Part of a small language model's weights.
Architecture: RMSNorm before each block, rotary positions, biases on query, key and value, normalized queries and keys, capped logits.
Training: a variant of Adam for these matrices, 738M tokens.
Each number is 128 + 24 x the weight over its row's rms, rounded and kept within 0 to 255. Layers, rows and columns count from 0. Numbers have three digits each. The size before them is the row's rms in percent of the matrix's.

# layer 4 attention key, 512x512, rms 0.0434, rows 0-108, columns 128-255
137:157152094104151147103120105137095132144153114123104174089193147125140102141119118157143086131100140124176104185139164098153125138112141125138108110135157096139125116109101149164143131140109158106146168150160105143119122143102120145113167134159134127145126156131158158133138112124145126149129133172124119126119148126143104166135160092157131105139124097102140126130170159079136125151102
135:195093134110102106088083148149151091117132137143153124140117129111141130155137119117126142139159115148150106145105161109140158116155150134112111117081137128103135148115145109140098090139109124126148130135083147138077096112138107129145154130116117113136158131149100117135106143125143119127072127121144127170122123133112105137123127171125140121105128084085142173147165151111128177123116
126:117134160130095099152098134095176090144133121104153125150103109115109136139154150117142147149170092124102118098116108138118138115161130144134132098087120143129135117116143109100102083108141157081123097134110117117120080124132133115128115138093144153115138102103088114143117153152143142114121119111129158147128101121112123108161114140134175136113133102092140136135135105159125120129123
103:150141134119119156111117122147188141136159104091126150093134149148179081135122159125139167100160131139133144151158152158126146126113123136140118131114129128141101098136144132099114151158147131103103157125113105117108135115134142141150118113134144128117117135145109092121107162123134128089095113149147151120100106152177101154145135099131122146105152094110142092136150112125156117116148
116:092118137174171158105114125136091121130143193166114114195101125150091138103108095150131145134123171156150116116137121141122120140160143114071106145142149128136087149123129108122139137119093120180125116115160127131153150133088122124085149144148127132127142104119123147102147107120137139120145120117126074118160120107156171139095123124131115129131109165168097143094127122083092130134153
149:092137129133149108177153073104112149147122130110152100140116113110093149136097129108100083182107122150125147092133117107106113141128142164154130110159093148124129141135114120111118091098108139092126114111150128151143144148155101139109119115127155169112138114155172125160150146133109127144201132149089149104159119069089123117120129140147131117138146109131149113105120126139110107135122
153:146133154117088103116107144138172079148139106097145128126087154120131118138158148110115157144147105128110126132111156137133154112134124133143122103100140118107128128110138121148075098129122149096118134155109107144108097095119162139134119135116135138138157151159085127126096153135140097116061137120150142160111108132107089109164143153127153140130138064094158140147137102151143117116126
083:118152130139104148070178140133100114118144121136112143182156133133124067073127087142095178135129125138125111103144108138120136128116131112104143152119160122158109143170125121133146172119120098162108105091099131128164142147132144068147133132147119118116125146110108163065126078160155140120123066116116105135124107147154128135069113119142112138146105153176111125113097120089106101140183
139:130147077135144147115131105167093190133127102119119183114177151120138111133111156159143086113079150146131117148115144093167084143084126158132141157176161107113118118122109163128165151119135102151139149124116127138139152157121138129169163120124143123144108126150180134153119125115122113125181129148113108101108135132139135170141130082136088108126142122132119116112123154098173135130141
121:137100124100111104125104134132153106125124107156126163091120151138141109162143105108164187119149089121135134142138163144137122111104131133117112089122132134096153113138137131138130127113094099103120175159155148143107099114100120145132155165130100137144138124143095119117100146090147086150072145112134122116125143122118096125152126160132095118076143124102117134150146143125149143094125
115:151140111124127145088117121157123104125131117216110125112129157132148116151126085115146142121103153123102141155107151096153094126086129117148139159128147094110114121097106129156151154126122100168087144134131096113130138139078136105173134143162131111126111141110145154124096119110144121129121127169130086106113137145150119154145133154142100100132151142138139163124120129099120158091154
101:088134123139130132167160157089125156152122168132157091159124097130085139098103132138122141168141142149119116136069095111112127155121167172129104118100120145142120139111096117113177103126115148126133107133155117140128106116171117157107111147130085165095115158117128122075145140126124166122154121087075134088142168099106150120094130106147119102111140217168100130112138153112112111146146
128:106146120128152179139160092143075157131139151128126155135175116170118099106100109139132120111101169129142142147144111124149112174112121130111114167137150117105089128160105117105155160120137133184140143063086151142148163147137116135163138101134129121098111121104162119119162115140126141138153111114112126103151125147151143146125107097121045129119154186171099120119081184113104139150139
116:105123129148157140142122107140103189138110171140135109148111117097106140122100154149155092146082147131164145129109115105122104152128128124125117116134115122122115146116102120136158150113141145132141104133146124130144149140117106166097124109122120144142123123173154172151155116104126108124181116103093108110131164147084180150121151108146104115097099172144091099128125141132102145119119
137:124137131165146167114128117144089173127122131166113152112170156091131147152122106170128119110078149133126126131122132118113091143095115132135124177158148098149105130144084127138145135106104113145112131084115116107155152116087139127202149082124108148129115151139154162141133109119129137123155127141123091121123135122138157159138109128117100122130149162130099128112108142099142135113137
090:128142145130155106161106133138098143139121162138159104112129154098138136154159095096131158129091088122127139155117132134099104105167097143120156108153117086060184130120172091132135125108085107107155186148137126106132106148099127136116138160124101123162112139139095112120127117131116070124106132111103117086090155143102134084129128138149130131121101103124053153154088120137183141115123
105:161109130109104118156113145140095147124168101111116120094127121105116107144112140149121121120111151147180148114093116109129137140091122187157132109136158125117100142096108163138140130114127163084132120123123138193148107139142137134108136102157148167101182126172120115147129158129155163090145161107129156146144099138076144127127144154142158146114135091131145132144158129113109110147144
109:177109116116083099121127113147134104115146104174148134098134180116150148142149126091133183103137119092090112108124149114137117138095113121137112107128157136123137115116161129147121114142112128120110210104148141122093098089117114134141156173140104104102171151106106134154079135148152105152099154109154105112115129157146082096169130148114106151106110083081163166123125179142169140104151
092:156111124131169104129102138140158102131130157133120110086136119180133125106145133113176108156115151112122153151136150107128142102126127161072088114117084142132126126127149096101106127147127124122127141150106130114116127156150094123112128098169135104137121156155134096148135142126145155101136086154125106106140112118170144180113076134139122098090148139150157107133144114131147130146123
118:135107124102123137130158139151163099136138101151111143106106084195155115142148120102188116170165143131143159143130148156160102100108123112144149111108161115143143136115133186157121157167145108128118141158132140144106129139096119119153111162165141110122116077082100122115098132121145094170092162153131132119127157134171116114142153148159102165136116120123127165167168102138152118111099
138:137112152075150098139140133126151111121100109107147145110101103151143112114171136126132141155174095132103154135169162139102155092117151120136144100119144170118153126099137108144087107126118142086148121151155134148099134115116121143085106168135116124105134141178101103114109131144118128112088142109136171174132082113111106110103122152155183125129113077114125141152152075149111102162104
092:107115099107135110132119142125135106110122108139142123104111129154140142140139160124149136180168132166121130115125092168127173146127111140151163111097124183192135119169127186191165122119132120104114108155128167130122118177086131141098113146111143152097139095124103096114143148108138115155117150110129160121181124136114126093137178121176121205145125134133121134143150146196097121173147
087:109117129158083145121117110133119145132130138102118164113163126116103127120148130132125137096077141117107142147099165121121139116111118120135124181180132068110150102117155119091138127130117107140144159126098107132119113098156110131190114152109095108138119122096097127135106119154082099099116108110136113152112138122125133162152112133127113086120169124089087163121086151109176143064108
154:171116122069132101138124139094154112115118101132136136134098135134154105134132124114154134131152103103140161137141130140119145113127119135129153091106119178130150131131144121177110117117108122119098147150168144151115109130129139156082125157125147136117126138135104144143120142118142133138091146123136179147121112131090107063140124158161163124151094080103157139148153111160094116117115
104:166138142146106131115088153141154162114141126129150155110172108115105136127137143154110128069079098089109086161128151111117094137089123135133131155170147098083149145097126098124138136106076105161098148139087134109101147072172135111176172096144154092119150163119105117153112093155117079121099122152112099126092128110131117168142145134120095081113171090105106122106148140114153147117168
105:136133134150156124090114121120116136130087170135113094170094106125102182112149140147172107111148150173106119143147120145131176108206124119091133144068087137176140090121133089123108132125120144113140105134115132153128151090139132171080132113113118160109122142097104108127149137143134132149090137132126098167136131142110168115091095111114184120118105166121110112116086093162089139158101
123:166122095093126118099151104118162086087130088143152135130121146173133109116115103114149130167186147136157129131135162148161111111115126133154103096107128139155098137116122165150114104153124152133132145135157147147118120131124127109090129138116138130123136152131115109109140116126156155128105116145136133118140130156137112136125156157128144121108084106146161157169152123116080151175123
123:097117118169100164136109122123153121125138140138105143137121118112111112101102145145139114119083125171129099122136132136116094136103152122117125138169111108082109154119109142134128129128119116155138122116119119121119118099129109080156160099147148125143101140077125110134147105128089096158143118139118105105120122117176120160120151086111051117138194176116105115118159114100144142112142
092:147110127097171127139139129120126098080112116126145125138076133151121138132098116116164145164160141141147129124151120170128150093142144103169155071103131173154148133112112150162100123105137120108160125159166142156118132182105118126061136109166129143120124125127171141123178143118162139145135139131148175105149128115108127058099135131160150176133074145154144124152139127177087092195109
142:081132142175115156127121131161128153135127163124133137147142124103091117111102170151110109117108148116143132122115129132119110165118135146117134153172146126089125130122111128117143132137142127172130128116120111120141118140138114123154148115117155126139123132099161142109144119119136139117179122110109086090123161114169142180115120111115095133109151170156118086108131156099149137146174
097:095131121171097152134087096122117155134104147108113138151137128123125124141131106137126122095057124101085121140129142131101078151116145150094154146151127107054123100101126121132107073143131114134109143096105127118114107114117159133169125128132125096141116137118108157125093098121110134139120101126143074146079138137163123187119132099108119096128131134111143100125150118107139134132151
127:131146136099118102149132122103149113137131087125157140116103133121125132104138087130096120133139104085126148150142130114105133116145092153137129140136124110136110120140125094132104120099130130092139160112139141168139145122147136129089149126145131125121166132132110156143127122124115136154104162144172154170124109114092130110124175154111168122124118105091128141125108129151128099156109
107:157135117185112143158145161104123177071121157122138175129134145150145108106116133120123125135110131105122097127108135125140143113122138116117118104160105137128109123141123116131155146113121103170140164134121125099129107099133111116172142111116114107130093169101126129155152108144123130128132078124114101115115116105167153158119066102067110123122147161101164106099131187106141149134115
082:117128110144102121112114127135110145154122132113120180082189156108133103131152132135132134106078114096128153127110155125124124129067133153137122158156148103096084137094134112112123122169118142143107157122107177127152122093138117135161140129123118092121130129137106105130109088105125127103092090142115124133117116117131095196159129139130107123104157092114133121150127140127120140107128
153:177119121109171106081126112137128095121152135128149127112111110154130130123123134114130115102169133122159140142134116120122159123138111125122142107086145153156100162118119108160121134133118140125103127130140118134104166149099143144065145156143138123131147131129119129128103136140132156139089131151136143139116091155080130095124133140137163144134100074134127161154151116146116141142144
081:130095103115156103146134138154150118118104123141172130118098130107126154114087123118146105165164136160177114139117111124156122109137135133156132075134138127127157149128120151162127173144130130118117121167152121171139132162102100112088109127133113173134146110124172152115169120091139134146164147118117149088137109133092104127106136116145104130133114143151115128142098096120101109156102
160:083138138185135170132104156133093154133121172140099125142143129106101126107109154151140128135083117128134141104123092135115107128127136121112115146154111142118141096108125139115149111137116090167129113125097117103151113112135128107155098126104135124128092117107122144131125110098101130119163097101119081113120153129173135172108123099130087122112161175121114099102127154102121129115143
079:113145096121128140077127092137107094170132122131116167118157126134106142141191138113113119110093135147121124138101161147131143123102134130081101135143121072126120153138145094124146120143145127162116148130104109097107093118125138128193108165100119112159141133113071103111112084124128123115117133149113118125116121157158126176135131131125146110116167122113136137149112133111124175086138
094:144096129129169157113138138117127127084091131103135126108107137186176134135109124135132128145184164115144177112127112140133160116138125125123124118147129150165114147152189137144104121170111125147119139150143131157129136150116140127091103118136107118114113152121130110106114142119188148174130128130134123086126152108135172105153121139124159129095108129185131140098123119106095108123101
105:115137148186110135100108117108108136133143141111115108126135114130117140137108128144126142143084123122130117119119127098141074140122137120112116141167125133076142114113142144147134111112129121161089095160126088141140094110146129101184137125138128113153125157140120154156090088136104094125114110155116088120116140110150140177135131122133112079131175131121116128106116157080142142095157
105:072121110173142091099141123164113109162142166161109089177100100111087174127172136127107147113132105156110094135067115141098097128143127128089107138098130109152151110128122124100163145096125154150102124091117082080112156139152105118124132118139122174108148100118103122129114128118113115145140164150138105127100141123116146120127130119131174148159153153152118114132120146108096146108136
114:196116111106129128120107123130127128098123122142116173109119137130149109140114109116104152133196126114133125144115154130141160150099151134122120113106138130138127117129171132144140153141103138127128120115156145116120118130127115142112137189120132093119090133119098113149140128123144148130098136114140150170143107129094100119118111126115126126138088096105123101150149126142117127141106
093:185124143123133078136085124129131093136116132119175134135110139132121110157120124094118102092114149144140120120141090120127156128146102138170134105126124131126131151155164104149166133131106123100103102168076112129119151119140136143127131134153157120120138125127109082164171138144107140107079104143089143136149111109079151138110133160142144097152085074131107144172133105150094156102126
083:115118177120147157136132118111128147120086121132116097102118125128115126108062147124112089137155139144157110109119121083142096121128154132137153145114127171146128084116121145104138105128124132121153136142133098195167132119146117143116129107127114122123113134131160127119119143097119147132148121138109098110147150099112171118088108119127129114147144166146114109151102089111149096135079
099:152119173153144132093104153109130150126137149139123093117147137148167129134148107135095145138146143136116104149124112083121142118095138101134135085068122151144139123115103101110102104111100154150106093142125142119148126131131153132100115160147103151130108151173115102112112104125152144157116142113115122148150147107119119113094079128118142140161109109111124185117132052141085116140125
096:138133077141139175134126149132145129084139148175115136115099147156133124119093150128139125121090148131101148132129131116101127160072124123123116138142089142126150101146144124117140144075105113105101158141144157132119114115124123132117149149183083157163122186129136133132124111120112139140093158111122092057129126145142126150137125114120146129090155142160164125112086148132091133118114
104:152107104103144104163153095143097181114129078089142133139145113184124079138107099108104114152101137131117175146147111122121115136120097158144133128179107178114121135140151117138142122088094120147112155102155108155117147146114103166095137134145163164129121140140156122124132126109096139120109111116100146089142135103115104101131105143141159123106130068119172120167124108133115134112131
079:143115117158162107135122136089153144135112151155131086146122094143125125114072136150141086144140112152143089154161084128088086182168122100137178094147152163137102116145094127164100109151133114152135053128131124139134130128138113146126101075089104169147133109138169161129175137137145083124130130092112114098115128113101119146105127126115089151144107128113100100123131149126111107163117
091:137145134122122150091107130145106077185112119106128120136095161111145164154151089098093115102135161120133114150123129112088151076154125129152129130109153101107132122120109121071149119129154134073122138157126113113144162114129133127082129093154119119120169138170096152113149116171142141133146091160132131164107122091115108142144138096073173151093126106123139161162135115126135104163165
082:146108157169138086098108142085148143148148150138124103113119068172179093128137127144104131118144079145138141123125118131128132091149103072093140134101117117150129102164149126102143099131163145130110122087147084095137164162133138141112146124157130142158130133144173128094104178129111149157093165169129115129143084127095081095122145136088129141132102151130119157130116114131185124140177
103:174116165138094148089126140118139150143102125118146136122116150125104129125097083115092120170163129122130159082107136121115105117159111156117157125120149165146088151147140102099143129157133162121187127136112160142201111145135131106122133116142104091110150147142128152141118153120123163092123102152147111122135111120165166168133112175131115118082040081127109120160101130127118115134141
089:137102139187131089166072129116121159137120180143138099084125136092148136117136175165125159116085064143124134116148107135094116110143118094125153146135109147154158129110123145120150109119123117125138077130072140088125119142139144135150121152073122123132137108127163103135119152181132088127121130105154138169147097134095158080157109120141088110160106153074138148113127126147151107135128
098:124121132110155141126130112093169125117121135167133110105105124122109100140125082129124082139147134078135127140082157082113144123118133133141104131142091134123090109111124134114107147124111151158131170158112123127078107151119109130094141135124132147106105175153146149099121102095112163152100084135124084077132130109147116138106152135088146108088110105142112169116098079088140156167111
095:107172145113134135114151099126129140126122103098121098133151093166115144125095126137108101116149184164159105147101126098142093147096154164113099119122170074108132138178130122105172180133121091111118159144164144150115131162152110104123140067158094181100149118180118109128149124107157128130200140180108154125131131105108148143136127128138153114139154138159105132073077138086145128109085
089:150133167167117104094113122142142118116169145101121141137107121160102120126150144148123110130137151159136109095102122128143117153158130141121102115133147072154091131135123073083178117130092146132132107114116095100142132132143138093121165080148139142126137158138125119125139102210124111126149109170090076117109144091126107152129152110115131132090114117161114175115096173102134143101128
090:121086131116164127124153123156148153146104193139138136149136187137086100112128129167146109125141086126149113141102159134095131160157130119147110162129168122134130144089140127197122123140086144129143131106137105139138136137089155155094121132142124096102081126100136123121128148135128114082088096131094186174125109103107102118126107150099144143078116121134124132162158115121073145140107
096:145134122103123133118147106183100099126061132118096167124136142094158123145121076135114169086121103106143128140119077149105136092123145098125151182119101102143128142130126152102130099132139132112132146114100130151141163143126131129130143166124141140093174089150127118117104128125143115128131148138180135169112110139139180115160107166110148103173099088102158151103116149136159105125161
093:132088162119131111074074142121124108113120140158144098138113107121090151121131121114134114098163114174155141106117149114118154140108151129157070091083170143138107112128163095090124105152124104149117115121123089103118121117133148112132150092119146135118110126103143100136145123131159119089133124145108132147154122112083147134138192143150128110133084125177096146164126147099130156129121
094:155117131152146205112173118130134134140128131162133131093151131138132096130113102102139125109129075096077106130170142155123159134140105120098096097097154160160165138112118125142156067166122154170114121102164127135112178128151136126102103136123101161148110190163167116110121117149148138144127129132118103136123142146158125097108138174123135142144125105158122140123087145125103135125167
096:119133151137113137146068179160147107137159126158133127121143113092079097156107140180155108142144140135189112128142106112147116137114155144132120151108133123133132091116164084108158153152094146134111163143048124117114099104115156150134138101147139103123129124121133120174150095102120118131145153148146122134131104136104191130085165090151124116131160135174134124174132097115155117135115
096:158103129150107096121105139123115131140121125155096127135118120124169135143105110108113157103112130162133160085140102103132118104129097126137111109150111090138160120115137169109159086123120128122111105139142137120115150111143104119125131129164176116110173113112144146136100133156101168154159146116130126146113145113122122110174112127148123127134111100107150147080149114138125132145138
093:162135158150117121119091125116067103134123125116175154141156112103134128152139120138127132104098134122130137161161103123162140134117153120125121096149123104068125165113155111105128099118126177164126094116135114124144125089111158150140104100115164186185139082157117084123201121142138092083113125134158094108132125127103161145139129155088167146101110132142126075146137158149110167132169
083:148172139120156149137116156114151171103121152100169129150102187085142144156119187143122097135116136112123083118130096129140145082130122162143101142141145116125128103108191130112170114135090128148110170140123153112108150132127111149139176110151127115129141127119105140164130104115110131137133093166125146109135128130117137149106142090122171123112113152115157119101150155153121109147113
094:107120095103103153105141084108131106117092056148148176128116115107104147135124146097150153128129112150128155138127124122158146131118111094122137117141136131108161114107125149139147141112191170142103170122117126125128140115156130146113130118118132167146154157057160137105123136136137110126121188116160131129115185139117145123165144166118154130139133128163129131139129141125106171115157
104:116152139169111163103097126143094126176070139140131142113134114120134158133112077093140162160094140124088117121124099102136099113117114156140099120099141147106123122119145116108081083144153121145127103108132109079119144119131136096114152137118114112120106078107104129080112121148152126167138117113175096147082148132116109129154102187192124156119133150150198169084131168144102165117149
092:089121165118101125149130100136153098121125103105100138137083123111136154124124155125103110114081109120145095142168157165114112123096106121170132138117156113080130098115082143095143128117131154124139112133139128165120124100134154095133083132136153127164155156150110136146134086113112129143094165128163099155153118092072082122095138116155114101120157114141121112138110103146094146146127
087:138107120161128111117128080073131086120134137126114100125156084104138094164095185148096098130152136117108089137129170168151165130136104101149179120177148106134118122104122107119126128088152108108153144135165102139090134114137150090113140092166155180121132145121120114104135140147104074131114142165117121167116166108097095115137146137104109119116177096102131131131099104117116199107166
097:182132156125128114123108152118148131140169109166159129097137149112116133103153125134112149152163149137113117169085159089175135137139157145136087115089118157148099114128134076136142131131127143127139145113120141124129148112145122103171129113141116120070119145134132099100204133167147141143147091132146165162135106130160147111092145155149119150127122144153138147112170173114132146147127
099:139089116144124095135135119100160135142089157153114073142115149125112105096120145134144112142149141101119123116121161128152154094115096113146109127112061140112148103118130111149141112137111155143117139139075098145137088142127128142156126138100135115138105163130120106140115126082145100124135105151132120099129132098132092096105135161109088104138110111135097146155164071133155144137116
099:130126131159147111123115105129146129155109119131093172156144121121135135106114145095118137093102149142112138126113095126087124092153128084137127126197108125082115097082138113111131101111134101092104147152125057120148142103148132176125137095126134157176128149123100149151113118160115108152165142120110114129099148100171150118133127162113120139155144139154128128097172104148133162087114
103:139136155167102106093099130106121081140078141137138124125108128127128123150154128156155140116143139122160104138111147116133111136142123142115144106141149137096109095122112106112100103103136139157165114096067096104122121113135141086129128119129136116108151101148139103104146145135143104114091135119166098149151124115080153107108156169144144125143104148131112156144152160132119126084132
085:097124122157151138123168148141195136091117117111120100123124137109091156141117085117130126090168096156127117123113138127129125109114130134131103161139163098143128068139113096132124134159142132089136203177161088146139158121140056121136129151167102133134098126130119162133144071110099128135134130116112098121137123097062115162122111091107137121131148144141114111124105124103095109126121
080:138108156104079137130135110141117101129138163130143098143153149062127117155123156144142145149097085105150124100136154144125181087149117113121130099109134107136122140133125102116135143128116149127149124164133160105128080141145088118163093123134172077120155096177080095117128138148145127124113096169157184179150102137114102121166098083121133143113137075075107144126156109130135171128124
087:099114154173130150107163149133144163105139112105158098128112134148161092118127134128128054112172153111108096066122174084154141118118151092132159188109137115146137109134147131186117147121159143146149111118113105152130114182075102122151112149103107139132119140111163127089094134117117083141110131164117103137102154122133136113175122133110138107094131123181114143148077132107150138113135
092:122138140094122155162165125144121124135138126121140109109090130135098126107128132097140106159133176086132169086152098127113120157106121136127085147131105129069133103121181168135155122118145080128144101127130156168138165150090136137116129147156179135155132089165123152198138118092130110110164138136108116100101136172124158143149133147151091132109159120108161106122101147128141134126155
096:152133122103131109090101108101090131124138155127123103129149105145164083148094145178140124128134110125168121145152133144096118159157120167102130145110102150123115139128149136172159135102101121142129173083110155160138153129138128086112143118124135125090131122150126112154142174156128136105166109114124117140123135172180160121112122174088116169110093137129106143126138150108100149159131
093:122165122160132120111131141109128158113161148180147098104145107149107195102131178111155109091124160150110119132109174152123152157166109097134152157119105116162132097103123107089155144136151162153167146128122110145142131081148121141145124126142108136150141147112121131104113179137113131149103162115128117128136082127186183090091149121133106139105122186136128120174118127150134142118113
094:094109140098135162145097130123114100116115160144147141119126132116071165126145103150150118128132184122151129149106099110105137112126131098148111108186092075126118128147106148122102141121127126135096110116133113158125146130112159127112140147115123152147156138122134155121128133115138116116121173114128107136143112171165137124118127107156124114100117142122092153086116118124179144073130
093:143144130137136122168074109087151098148128147105150093137123151089089148092090158152107091133139159116167123106160132162149109112059146159116167111111063132106112124118137139101145132150166147099122128161112171141120093114140146128106141117181111138169125153128112172149122104070103120103142142126142135122118128135086132153116133146103126109095175122129123121126138144147132171142156
094:135116175088127179121085141115107142134112111138160118118136157145127112118113131115119148174144172120140186132156130120148121085127136153128080161180147126112132119117113141106129172156126117102184152118126129112102130106103129139112142148121135094163086184117140123124135139161130156142154144149105168101124125137167106117175143192126161126097085117130157132146113164133179087125133
091:176134108142175135098110107121140146134127096119099131099126145150136126107070144125105118132145128156113137112118084092141143085113109145159161156129134119150134101154128115124145143117100143085094115151112129159114122144182099115115119144144125104114093102123141155101116144120106142126104096110113109121120119127119128125087134112107138088131142140117107124142124135118101142136118
093:156128145145104137131183136151119116119088073115143125164131197137176138143125153105134097122169146146096161110133095122128141142115136128134139140143125134147160142146109127120169119155118153068107141143109156135149084186114129115151189154115133138087110136138176157126111119105105155110140074158113170131144127107118130122124117151091142107081082130138125089169095128124083149132119
102:110102139136115112135127114157159055118108104092126124157129158110109140143150105149139111125129114093149154118110101109146147073121120138122107152114123061095134108130126158127102162121107152131131110110120139166122150135114144128102149104075127167166142145109098114145121141110083123129163170159098090132156144151149178157160126158105139107168158119095127144115119112125185147100133
093:097114122133130189114099097127141177154120149149119146147137100105107175174153092114117105075103111109124109143115108113155101148124144085114121124135119105132138162164112113124083089111105144102112081106117098099139120117103117138112087140103130108157109124091127102111121157121126144121107093145130098133139127124132119126200124131154161128129137152169105120127140103150105106137171
087:095094125126154150164089142130146142120136120122141114118124112115108124175116124189142128134096123084163188127104119113143105148119135133123081132144147138125107157142139103161119111136104098114122132157138105122126056126116165131107143157137130111132153149096152124105100179138108105093131113090131183133136120135121160109172085116141097142139119118141147183141169145127137122120131
098:178146132134116096131106179102130151142153093141156150113133130104140104142103175151125130138104132124086115136094105082171157153099133164107166135094113158114157156099129116124152172151149132167161095173071198111122073133153151146136104141115133140102116142105133104129152109116132140115173158088114129114097162162121133115119141138135103083138150138147094097105082157138152124134133
085:129132115168106155142125084125120110069113146150142154114116128145153169104111159132087121169112079115087135128136118108127107119093116141131157124121104092104145092135121145122145151149119087125149131087162131132096127156129134158170153146136110114172120093115105129113148135135145071108165145145125146113130193108123120146127095134131111121119106104149144128104114151147165141133134
091:116141113109160109103161103072127162108163117114134164122127109176149070106101108143143131119129143119146148103123146119096111105104122138164122133174116112131126068142179133117141180124143096091126144099125152144084123159109098111132104140136116144113116131124136101155153129116117111165142115140100139124132113141121130116124164119128103145080129139145089115091100136106154135126099
098:121131099129147126114208119139122171163170147127106088110120085187124107124147109134144099143129129096103119118133121122112101143101140091161100147145135151174159146165124145146125117153145119112155119090158092116129139109098108128119125129126095134119121150116139119099108159130137142129124142111103110110112146115185111129142132118122137188113104144127142173122138190116108120125130
097:107161139161120078137108142133169120138129106141156116134134149101063135091143176132113145165110074104133098161086136153128140110098145122159142112099112131085157104125087167141096135149110151142116080153111101140161097180155116178123091122112140117110119103141133152137119093108103099154131117129120130127128129106111079105067151087147129085122144128131082083123139083138133114144139
099:123107136155124121134144101102130122144143145129130158129130125153121137135108136163149142128145097125144146139192112158096072123098133122129149135119109130128162110116110147096142069110149136121127114150109125121127110055109149084135083093179105129148149166137162146126120112098140128110098111089146143161140138156106131161132139118146140189122130132131154167134160122147143112098145
096:142118120111138142105109138137114132155148106145160118153176091110115105122085117110149120154079146147150152085119116109117103134137116113147142153149142125128101116108097125124139119132136122140129119117125125135118138126150154114148154122156120144137110108135122166142117132137149184085148156110120187111079149131114150180168156159135139134143104083156132157163112115132186148150140
093:175153201140133094091096123131130113123127130118111105104167134145147085150119094126118165170140138127136150117096103122118118116161138134121083108159154116154127142144153146117172102144107096086134120131135126108110144145127142129141182115134114132103119106139148120136114142148130133134147109114102155093123146092145116090158131162148122109139128174136108156127152129106167092090104
093:111140082115093151117154118122144145124137149112143173168149126148111126081107113103170147165133175130100127122160104131141124140090096193125138104115092160132134143111114111162094115107128144172138136132138130147129097132074144128135164110153120119124072096121156117102108100131146079106116121126189109120089101136130157146136143131128141157068105202133143101117096170107123138155108
105:078111121128116134158090162124135155108097128127134136110098086129154118127160159138136130207105125098117134138124144096113116106081171145137143126124117113110141135137181147096136129100126121106100133125158163125125142125103107109161140127157095104154127097136126116145133154132082097143146102146110133103120119128124083140153119127121132117112170158121180114106125095148131118130121
098:143122142109159146100135139158139169099132129153107162155115139146183141145152109094141124110139154112056086148153149140138137120096161087140157097165091152145128139124124073168073133152079121116127146139113084118076087157131107134146140162177121142126096127133130131095057154137142103156121129168126148121103137134129102112127120087130147110107132148153135121154148107133081138099088
091:173138123108110103153150126102141146151141098123133123121110140147160126144087084121116079159132180091145145123122160117123120111135109196141102153184180141134099162134150092129115127102065124106145110142151137178113112125163146097103154125118153113101112124132105136173104123132105151139117073142118175134124112121162099135120120128107150133140127100136145128135134132122101128154104
091:137130151130139116099098098133122144147124123106075150124095127100114154184110093127097153127107101113116166134154129113098173107156176090112138115146092122122116116142114104133049098154088098125089106162128105133086140097128132153120093108158139093097122128144143119136143103146096123153147171128110131168091133158160135134169167098176123146132131134121137133053130130160117086113113
079:129110129136124145111153179129115166155145126115136108121160128155110146154125083132140112099133139163134134150138098099168104128165155102141147122143129121162116146151106114150112107146124129127092116054117125142120186143128129111132148115099136199083141157138129114131120139091131115105123139135103109099118092164144142090130139148188129129138094144137113135163100160118145117165127
099:141104148106116086124152101124145119133127151149164120121131158118116153134183107107121112164125139102113108130126162166096121113155096094089140100133131139128092112086121122102134105108123159100166132145099117146109181104060155138128103156137095149153170148191098150117099097184160160134112133161116087130107101154157138132069130138094161131142109100066146141117123072114126130164140
092:134161130127106136114134085099121129134141120161113102163148147124132149130139176121141142140118106159123101142124148128135094118136104173069131123131121168131092163075123128118128134106151154106120183136127145134154133144132099148141165139127124161165120131153127137143129126144157123159128134129132119102120179137118131129135131184116141129133085137133129163073115140133128139091108
093:119127142128125152153125155161136160133127125167122155154120156169165104178153155098110138149123138123105122141121159131126127161129146114091133108114163178142132161122153134120168129121142117168136122095138135123104138111117109128144164151147092105148124182163136151129100149082093135101098109124138113092120147088128132109139121135110127129073127112141173146126129114130099114159139
094:125102143086114119137080144130109154127128129160149118120100104090114133129151162116101136108114136115145088168123162094122130174121110097131122135142181082133143112102129119098135145103081138130109089143147110143129166111148144120185125133109126145145160139129134122107136136131124137119081104135138101157157089142129141148061141135088127095109098133110125142129111096134104094140119
095:163097091153145109111140183166137120110150147135155151138163108146139099143161062083134111153123142119110095106099129139110138138092104105141134109114131124193140156125098131130135134174120105130126146109136101114107167155136130147160117183169072146099072130103112120129082140153143112164098115183103144093123118129125076114120093147090109120128138160153123175144145131117134120156156
097:141108134122110120143155125130124114136115139165115111113121135135106106138159144129159140142144107132134078122133139112162159097123131125117119097134146132160114141105143133139152126143114180118155147127115150085133133150099101154099116159114109083084122111091109150124094160074132149140129156102153152085137106135181116106113114134099097112112097139121144145146122094134111139139112
095:170111113128167128079099128132129134104143138127108126129144099155137123114140118149157147145173099082137140155170140132126193059123133120115117100096093149165127150109141132180119117128108088111119124175121124133135072096127145143143153142114131165126102178099128092142109122112137097151127123085148145166150126142167131127092146119125137133126140138126127114147164131132136119141132
094:162121122091190141102180108134136146150115122108071149143149108181154168127093087096137112129136117138117098131116089102149094106117149119136108104068099115138104137136114149152123113171093126147132118148126107136143124194133121134116124127144081127122129160129081132145111129097143116112131106133157090121123131116130133140099099102114124133140158148113111165127120132102096148147099
091:144087160070125166136176140116079136123175107118129153122168140125139099174140039087150129105127123100100117132112121100109106144143125140157164088116132146152116140123118100140092126174131166120151143131152113104159118154126095113129083142157136143072108116140127115083126158132151177158126124103166110131098122133148154136156135134121142156123113137184133147137127104115103124115087
097:130127081077128189130123136113133129102155072124120113129136108175124115126116122118188103116143140131110121132151132113142171116057151105151114123133111118112111125138119141108140151114093136122136135121146153159081132134128151132130132114134098146098157129102116142131125144105161155122118127085125161083120145145140104155171122109087090159102146115137149141162118167135134142167104